Part of a small language model's weights: MLP 768 GELU, learned positions.
Each number is 500 + 25 x the weight over its row's rms, rounded and kept within 0 to 999. Layers, rows and columns count from 0. Numbers have three digits each. The size before them is the row's rms in percent of the matrix's.

# up: layer 5 MLP up, 768x256, rms 0.0574, rows 202-285, columns 128-159
# down: layer 5 MLP down (transposed), 768x256, rms 0.0541, rows 202-285, columns 128-159
up202 100:506470506507506471492511498509537509499503462486482534532530531509494501527522525479494531516480
down202 104:520503491523508486483494480476484506521539532485538561505503498502485484453466526494496488484490
up203 105:470515489516500534502476497443523541486509499481491466490446499519497465499531534480503523523471
down203 101:493500471494441501487517513500491519461483489487509469499532487473474461523484448495492544511521
up204 107:536503497492467490516504537493474497543477484471501509517471520493502500476503524499470487535496
down204 104:495516500524482485487525484471524495462502501481533496467484524510505491488520442536502481511516
up205 092:530516497470544499495527477501518491467505550442491495479469451479514541500530489489444529515451
down205 089:479540477562452490528479462488501508529495495505532501545510497501480506509457526508461456497475
up206 103:549508505507488526531498514488509542496508499479498464504465519510496508469522470471462507521505
down206 103:517479477492493522529488526503482452486485508526485499492527473485456458459506507501493504507467
up207 100:515517520478524541455534508507509536463482476453519512472518512496478494469533505520489506514462
down207 104:505516471503531526502502538507460518504535498481505509512469487508470494487479489455504494538520
up208 102:526526489523516445493520517503479509484482536491498480494463559487545501492501450473462571533492
down208 104:480484513470475504506468481480485524576500467510516481527479525528506516468492535503520559444548
up209 093:533497474502489459488487491520523513498452483476504518549481499491513486483476523504447446488463
down209 094:491541517501482488509500473511473468506532515527472498558521488493525475489523519520509493475510
up210 109:481494508502480519474515502459453503481501479543455508503476518516517511499551500534486499486523
down210 106:519509510507515527473445496527457481546493491512500484455542494489479500497493479494496513526496
up211 099:530506493471468470479481522514484450527489489480455465521463483485567459488500438477523516485472
down211 095:473504541530509516519522460511488488541485474518535492525492465498462487526476514484496514519535
up212 091:508481498487469509472525482511508491498493496508455497491483503502491506465532498404506470481499
down212 085:481518535542502506500494512450501478498516502562490508490510509484524490501512504502509450488513
up213 106:503504514454539514509506471546510536482502488497519490506520513485521479509503526518507492517471
down213 112:506502538505550488511499515506530481486527528491476493461489490481521502477509493509496536464451
up214 094:487530518498512517530504472500498524478478527490509472517451465506494500459511479466527474493515
down214 096:479524496544492517504507481507481475490469497561545507507547487496491526498489546485501478548522
up215 103:532508536477494510518481485551477500475539491515507569516513510509541496478512521501494487461501
down215 099:472524500517514497484462504490476494513473498504539487489476501516509494533475508493513483518475
up216 105:542533534479527482504516524502520490453499482524459508545510552493482501498468486476486468528529
down216 097:489483523502534513519447502533484483535466465496514527467495492499510516465512495521517468542444
up217 099:512510451519513490539491483521540506472492512504458468554469507534515511513519487544488499470513
down217 101:527487500465510495529522487496482495539539473515508512470501533484518485525518505455517468558476
up218 095:511482542495517493474535528498464502530507508507483544503539531485524457477552504486521490509517
down218 093:463518488476537506472472548500508508461518434510488521520497529506497488472457494490523543452518
up219 097:494467499511533489505537508541505476510510551490507494485483523536484543540515474476498500479502
down219 107:546525527483512480511496475482496460490443503443453503510475501507489534553517497452507502480460
up220 099:493473553503499518479496440514496477482508496452448526497511463521512513515509492500523455534512
down220 096:499501518487503524524491450476505482447489491521530483458522496472493515495500482475545517509509
up221 102:488507522495501510491516507507512481495491550486481554513478535479503473489506494499473488540553
down221 103:473514498493536531505491456463514507518482530506473475519494485510488542502480490516463521481493
up222 099:502490538514469500442518503516484502499523488521469541540480545466544529496495491463493535480541
down222 092:486533521519517507483507490526516542468465473531529488479480461465487540482476487511460476535489
up223 106:500491538469499531481507531508524475500506469446475504501498495498505511488477530516487486456513
down223 108:497560506515496484516521451484461539504519476466497509491500467509471450524544501488499530520517
up224 088:495517497515524485505498509492520516535464500480465476502448523513517501509471492516465495524506
down224 090:492504530499432468518502451518511500499516469514533535523516556485469499504462518506476485464502
up225 097:467509493472527529517553500475507500508492488496474494524480522494530483495513491482514526470516
down225 098:509454466473481476555468510494509491522537489485515490437477536521501482532518523471537493515506
up226 097:505500524469480569522486462520507521472479523478518538527497500507512480454502504475511473511500
down226 098:469480488498465498516506473439471482471504505491514477467513505554481473530485485485477519517489
up227 101:503526497516494550534508451502475489477453515516523510519522521459507510461498464450479522498506
down227 103:487484501479420510495495488486530550482520472484473484475516571473537504476457538512525494516502
up228 101:501491466528467515534504511519477516485483487547503510490509538442536516459488478481475498514513
down228 100:512552526483510463521486540468509454468501517476505483497481533465451483475472525497492549515503
up229 100:482489518466544551471453497515511485517515516466494502473521518498542492487502490464478492549527
down229 094:509473486493509466503516464459511496546530502468503467491531493502516513482490534496491533522459
up230 100:506471464497511512501544528483520480457466493510473486524478504496516490491540544475489511512491
down230 097:559517528482515516514444509507523498506514538513544505512493485512505495505514484534542508540545
up231 102:489504544498492491509444500553502487497501551541498540526480476466493476484487502497491509507506
down231 102:469474489553541527492486460476527514513500453507499495476500491477495520450464522521479485497488
up232 098:485523534476537528523502506534504522496448564491468492528459506494552539516489472451485512496512
down232 095:459467496546513490517467544517479511476515467552493518498528528510498502477545517468524508509484
up233 099:498489485517491487497475473541530510461521487502480474530476507479509512495492495491494497511498
down233 103:501486484491479513500537538540481503531519518506480538482505522491440513536488525522479468495496
up234 097:528491508481501502517500502503484481502500530458499525497462499494488557549494477486454530517507
down234 102:477536521531494499471502480478468506531499476508507540472490519556533457458483523516502451481527
up235 098:531516511503510478498531460506503531496474495492477500488500481499500533493505446481509493505472
down235 095:476517516499470521488512521486483506503491501499538491501426481475509522493496492488528532502479
up236 102:520507532509435471492498492523483500498488534456487483484477503493509504482481495505460464490454
down236 102:494502499479478474488515512583499504517507511526522490479482507477471474508484487499553496470462
up237 098:497563496488500485489481476539506463503485495510480478528472539507560469514510491509479509514515
down237 108:518495495476531480480500479482490499514509516479479489483498493489499488455468523479528508444500
up238 102:503536497516443518476514498508512471503496504489481476535496523496517503483541494462492513476491
down238 107:463493533491531522501494489470510490493465555478514478547453512521512503515467486479532528490476
up239 103:527507534525495555525525462466501487488499465502486503520504502510528513514502537508477528464488
down239 106:535485483472472469493510455451519479503524476461493548485520462509492497508533489503499458521458
up240 097:525510526477497512497528472484510499490466515496490510490509488464527486486467490530486483541520
down240 102:469493514474501507476513514477524500497480512493514532497488542513516486448473522510466519489498
up241 106:499519515482437510471506538531511536511469493500496518521531493430498524560504493470491482501519
down241 098:470533472482508477451518507488590493473491485493430495509518495472432485498490475494517541489526
up242 106:482512534516448517482514486499465473455484501486489506503510510484498503539512495514481460508523
down242 105:552481531541465459490464525483517496454510492536491489489529501505479501483518545506543490529500
up243 103:464515555490576481525506506523547467492509519515501478521514561465500498469477520485463490499482
down243 100:458468530497430495501472453535456524451481517470485531476476490515491512486506489496502524500506
up244 111:472481503487471512498518497555551451476501518473504475527418545475538527502533462502504555529525
down244 102:507491478540486530487515486482495533463493529464505481497522533524458498511521462483525517551487
up245 096:515498542481461498441486525498489496490534513472476492528549462486488454473461465471502487537507
down245 093:466512490537536528493477455472533486472505519494503477467511490472485503563444488524486472503524
up246 101:532498498436510532486508522523451521479490479518494500523480531499530443493513463494512516507520
down246 096:486474496470523479487471484492530493508468524485518520462452515520507463505500504468477520520503
up247 092:489505530484495513494462454518529542509457487519499469528496491509524508516472486469451504510437
down247 092:503513487563498511504473511511498425469505468506525502495491509522499517487512484498488489464477
up248 103:536515510519525482537506466509490481487507549581498483520487498505515497511509489501509500497509
down248 100:525524444472511532473462467479543521458531481440506470496497486524526561539549500469522467546486
up249 102:520499512466539512471529504534487512533498523492507469528474519451512491511494470528487454498481
down249 111:464525504493465539466511525472508515519535489497496524508479569521498489508456490526475520489563
up250 101:528513529492484471486525501504497445510503516482474513490516497498497532545482502497445472484515
down250 098:480504495525508462497483529537534487459506507494451508511465500505527505530557473495516499471452
up251 101:495468526491514540481511507485451470523479507492482490481470502493510448518520500459483508517485
down251 103:570527542532467497535490480512531492485491489479547488536504468473525564483512518470525502519485
up252 101:476483505514507488533513493523477502510476521546492489531531472483513501484522501525505515512477
down252 099:510484500465483493476486547516516515504541447505544477503495471479494509516520496522450514504512
up253 100:505498471483447508471499504511473487519490513526483504528460470507581508478508504472505484474553
down253 100:525503565519516477538471532548505491530476491462496488486522512520486468504500515504513503490510
up254 105:491527512507467508489525524506513489507535493502497524515442517503519508457501495467492501519514
down254 104:456524478509592477492478519521499513504559529509528522490464480476478469498472494479493526508459
up255 092:520527507476518517539476492529531497501485460519455470493508474491504491561503478507510534501486
down255 089:518485527521504479497552457524493527464491547520526496464522497458493512491511507491496483464490
up256 108:482482502499535509527488525485493487533516490465486513535497541526496436523553514483506511496485
down256 110:494481470495459485516518457540472482553508518500457531484506451510482510518525501527493479526505
up257 103:540508500460541486461490497525538564463504531487514504493468505500508498499523446511477478526556
down257 107:512471527511525490504574510520501528509527485451456540466504506479494525501519482516498513488453
up258 100:489478559484499531472448471505492494482516514505504476523530518523535473509508495488481522526524
down258 098:486472469514520535512512442465492509522437496532553554478484478497483476469541473504479468482475
up259 101:480508515479512530512507504487489492484491514562489458467517544484506498499496490525501520499475
down259 104:505527509500457476469508490512547510504563533492503509520458485547486507520485513513497484495498
up260 107:477479576487535509492464475500490508509475521507514519506490537479538519500522478493516574514507
down260 108:483500492458482501453489475512552523529569479513500514535508465519514485528456519541517512498482
up261 094:510508514448528547508494526490501539481513507497492510518532486472516520529508461514494494503467
down261 103:463514495487507489501527480505495438542486489490506483507531557477482551493470516465496485495505
up262 099:502535507487507490478486526510505499526473476461471549514506500482531485538499463524477467483530
down262 092:493464534526494505518481507521501504529476506502475467538509538517523509546531510516485469463503
up263 099:499495504488484535457504502497439461478428518504518472547486503479493551526517461492480518484483
down263 094:484469476491522520480474520467502496488514540514515470442503522498521506436518474539466510476491
up264 104:494533494519505486439521475492502441519430510483505487505437519550532486509477474512466490498509
down264 101:477506511507513477533515480525493515511542545513463510502534505453475485495532516526513507500525
up265 095:503478540493485493482508525562525485495500492523495505503509494491480496428495485501500494513481
down265 097:469559483538584483520505552502457489530468522532546498510429535530503506497463530489482497512500
up266 098:489526512469478489490521518497527490465514477538495442526464508494487498520516546485494533483493
down266 089:490502485548465492534449503428486517537512508496493477475470505518494492492523531486503528512506
up267 100:496510529463512470483493508500509446484513479454507485528477514539502480552511504523476521508492
down267 098:516519526508478449502496477498514526509515510449506497523450471475495496519467532521485461492472
up268 107:518446543487486485457501518516464482477492526479519486489502472509457472535493484508518487484497
down268 104:519534502483521451521506506574530495433517491473510470490496532503461477483500479509445500534500
up269 093:535532497478505578441503528495459545448497516499514488531510520479521464456447484469495499521490
down269 091:455493485481472501532517491499509450510506460520483517521499549546474534508455534577458504478466
up270 101:501539521498528472482517515492497477487475493451539444555467499480532474457494477508520499454499
down270 095:519478504511453525508484511513480512441486507479457497513496496531478519488515531446487493485480
up271 105:535520514527478527512488490510484499509487524500484505491458490495542502488451493476468481455545
down271 100:488515449536512510515504448494519510485537498493542489488496467480477472502495506513480512517454
up272 098:464482483482460520460476487523502481499504513503485518538511531509528483472491444488495469508517
down272 106:518477486438511520499520492515470504570512529518488528459504492496482511521508508498499490541532
up273 106:479522511500545506521513471492502505513508501483490495506476487469486502528460499516507534507502
down273 115:518519472521513510518488496463520535515496496469453511493489487523520499521520504511452541535508
up274 102:513508525491511543470482458488480499495458490490520467497493502487502484483544510492477493449495
down274 105:474519518504488499505569521491524486525527490488448501474473548510509541554502484510483503462480
up275 096:535496564453488527529534480515490544479474545505477504486464477516509539507529496464495511467495
down275 097:491503476477481486447502506477489525526493496475517469487535516486507473524463528524512505458509
up276 101:479505527514523490546488503533533468531538511529496486502469493519535482503507480512456536518482
down276 102:548493505523515500517533506506497532510455485516518455491505505537513459512508490423507525504475
up277 099:539521564515512487493472471494530503538491473555477521483486523512504483493479466540453493494500
down277 098:516505509463517507484501482541514550542491509517536523497484537482522480489490524489489481491513
up278 091:523520514476521490461506542524476519531478482503459523508463493503483488524501501478510509478438
down278 091:461469510507476504493486500497486511505510521521504506501521478426528547509506539519527514513491
up279 091:467503519487515483468493492475490525501532480512483544537558516486462455527543515489508505519470
down279 090:559510450458465512495509522525474473502531499482554486493508462492463497493494498514563478528525
up280 106:499555502521508555480556490479477518509496471531448515493513500494478450523516487481480491488494
down280 096:482487483462524497534518507528507521457497507517471501467529457488491489508451489503478468481523
up281 098:510554477504513486483530495497501513463485519504482485471426482500529442512504476476501484502457
down281 099:461523490486515496505481511518556537479521487509475497510531525509477481452495465496491498511505
up282 095:528490495512499493493548499496502495523468479522484513511486549476532536526486471482538469468505
down282 096:531523537488503456500466426487511487466484500445508500492472431471492472528500551442507529476510
up283 102:532507518520507516465519482496514522500507536531478479508492519508514473488471509469461511479532
down283 107:486498460545534496560511467444562494484490481491518529471475521522527474507453482555507547493522
up284 089:533470529512508505508506476556518511489475527530481481499496527508531412525532527527471470486523
down284 083:492491487459510464490480495524496486532499487492548509499524482494491566460495561473532486533489
up285 097:505468513481539503508478451495512515487490528497493510467503507505474484497532515485491521455500
down285 091:482506470520486496460489518491555482534456472515474524493497497473499477500497525537468436529515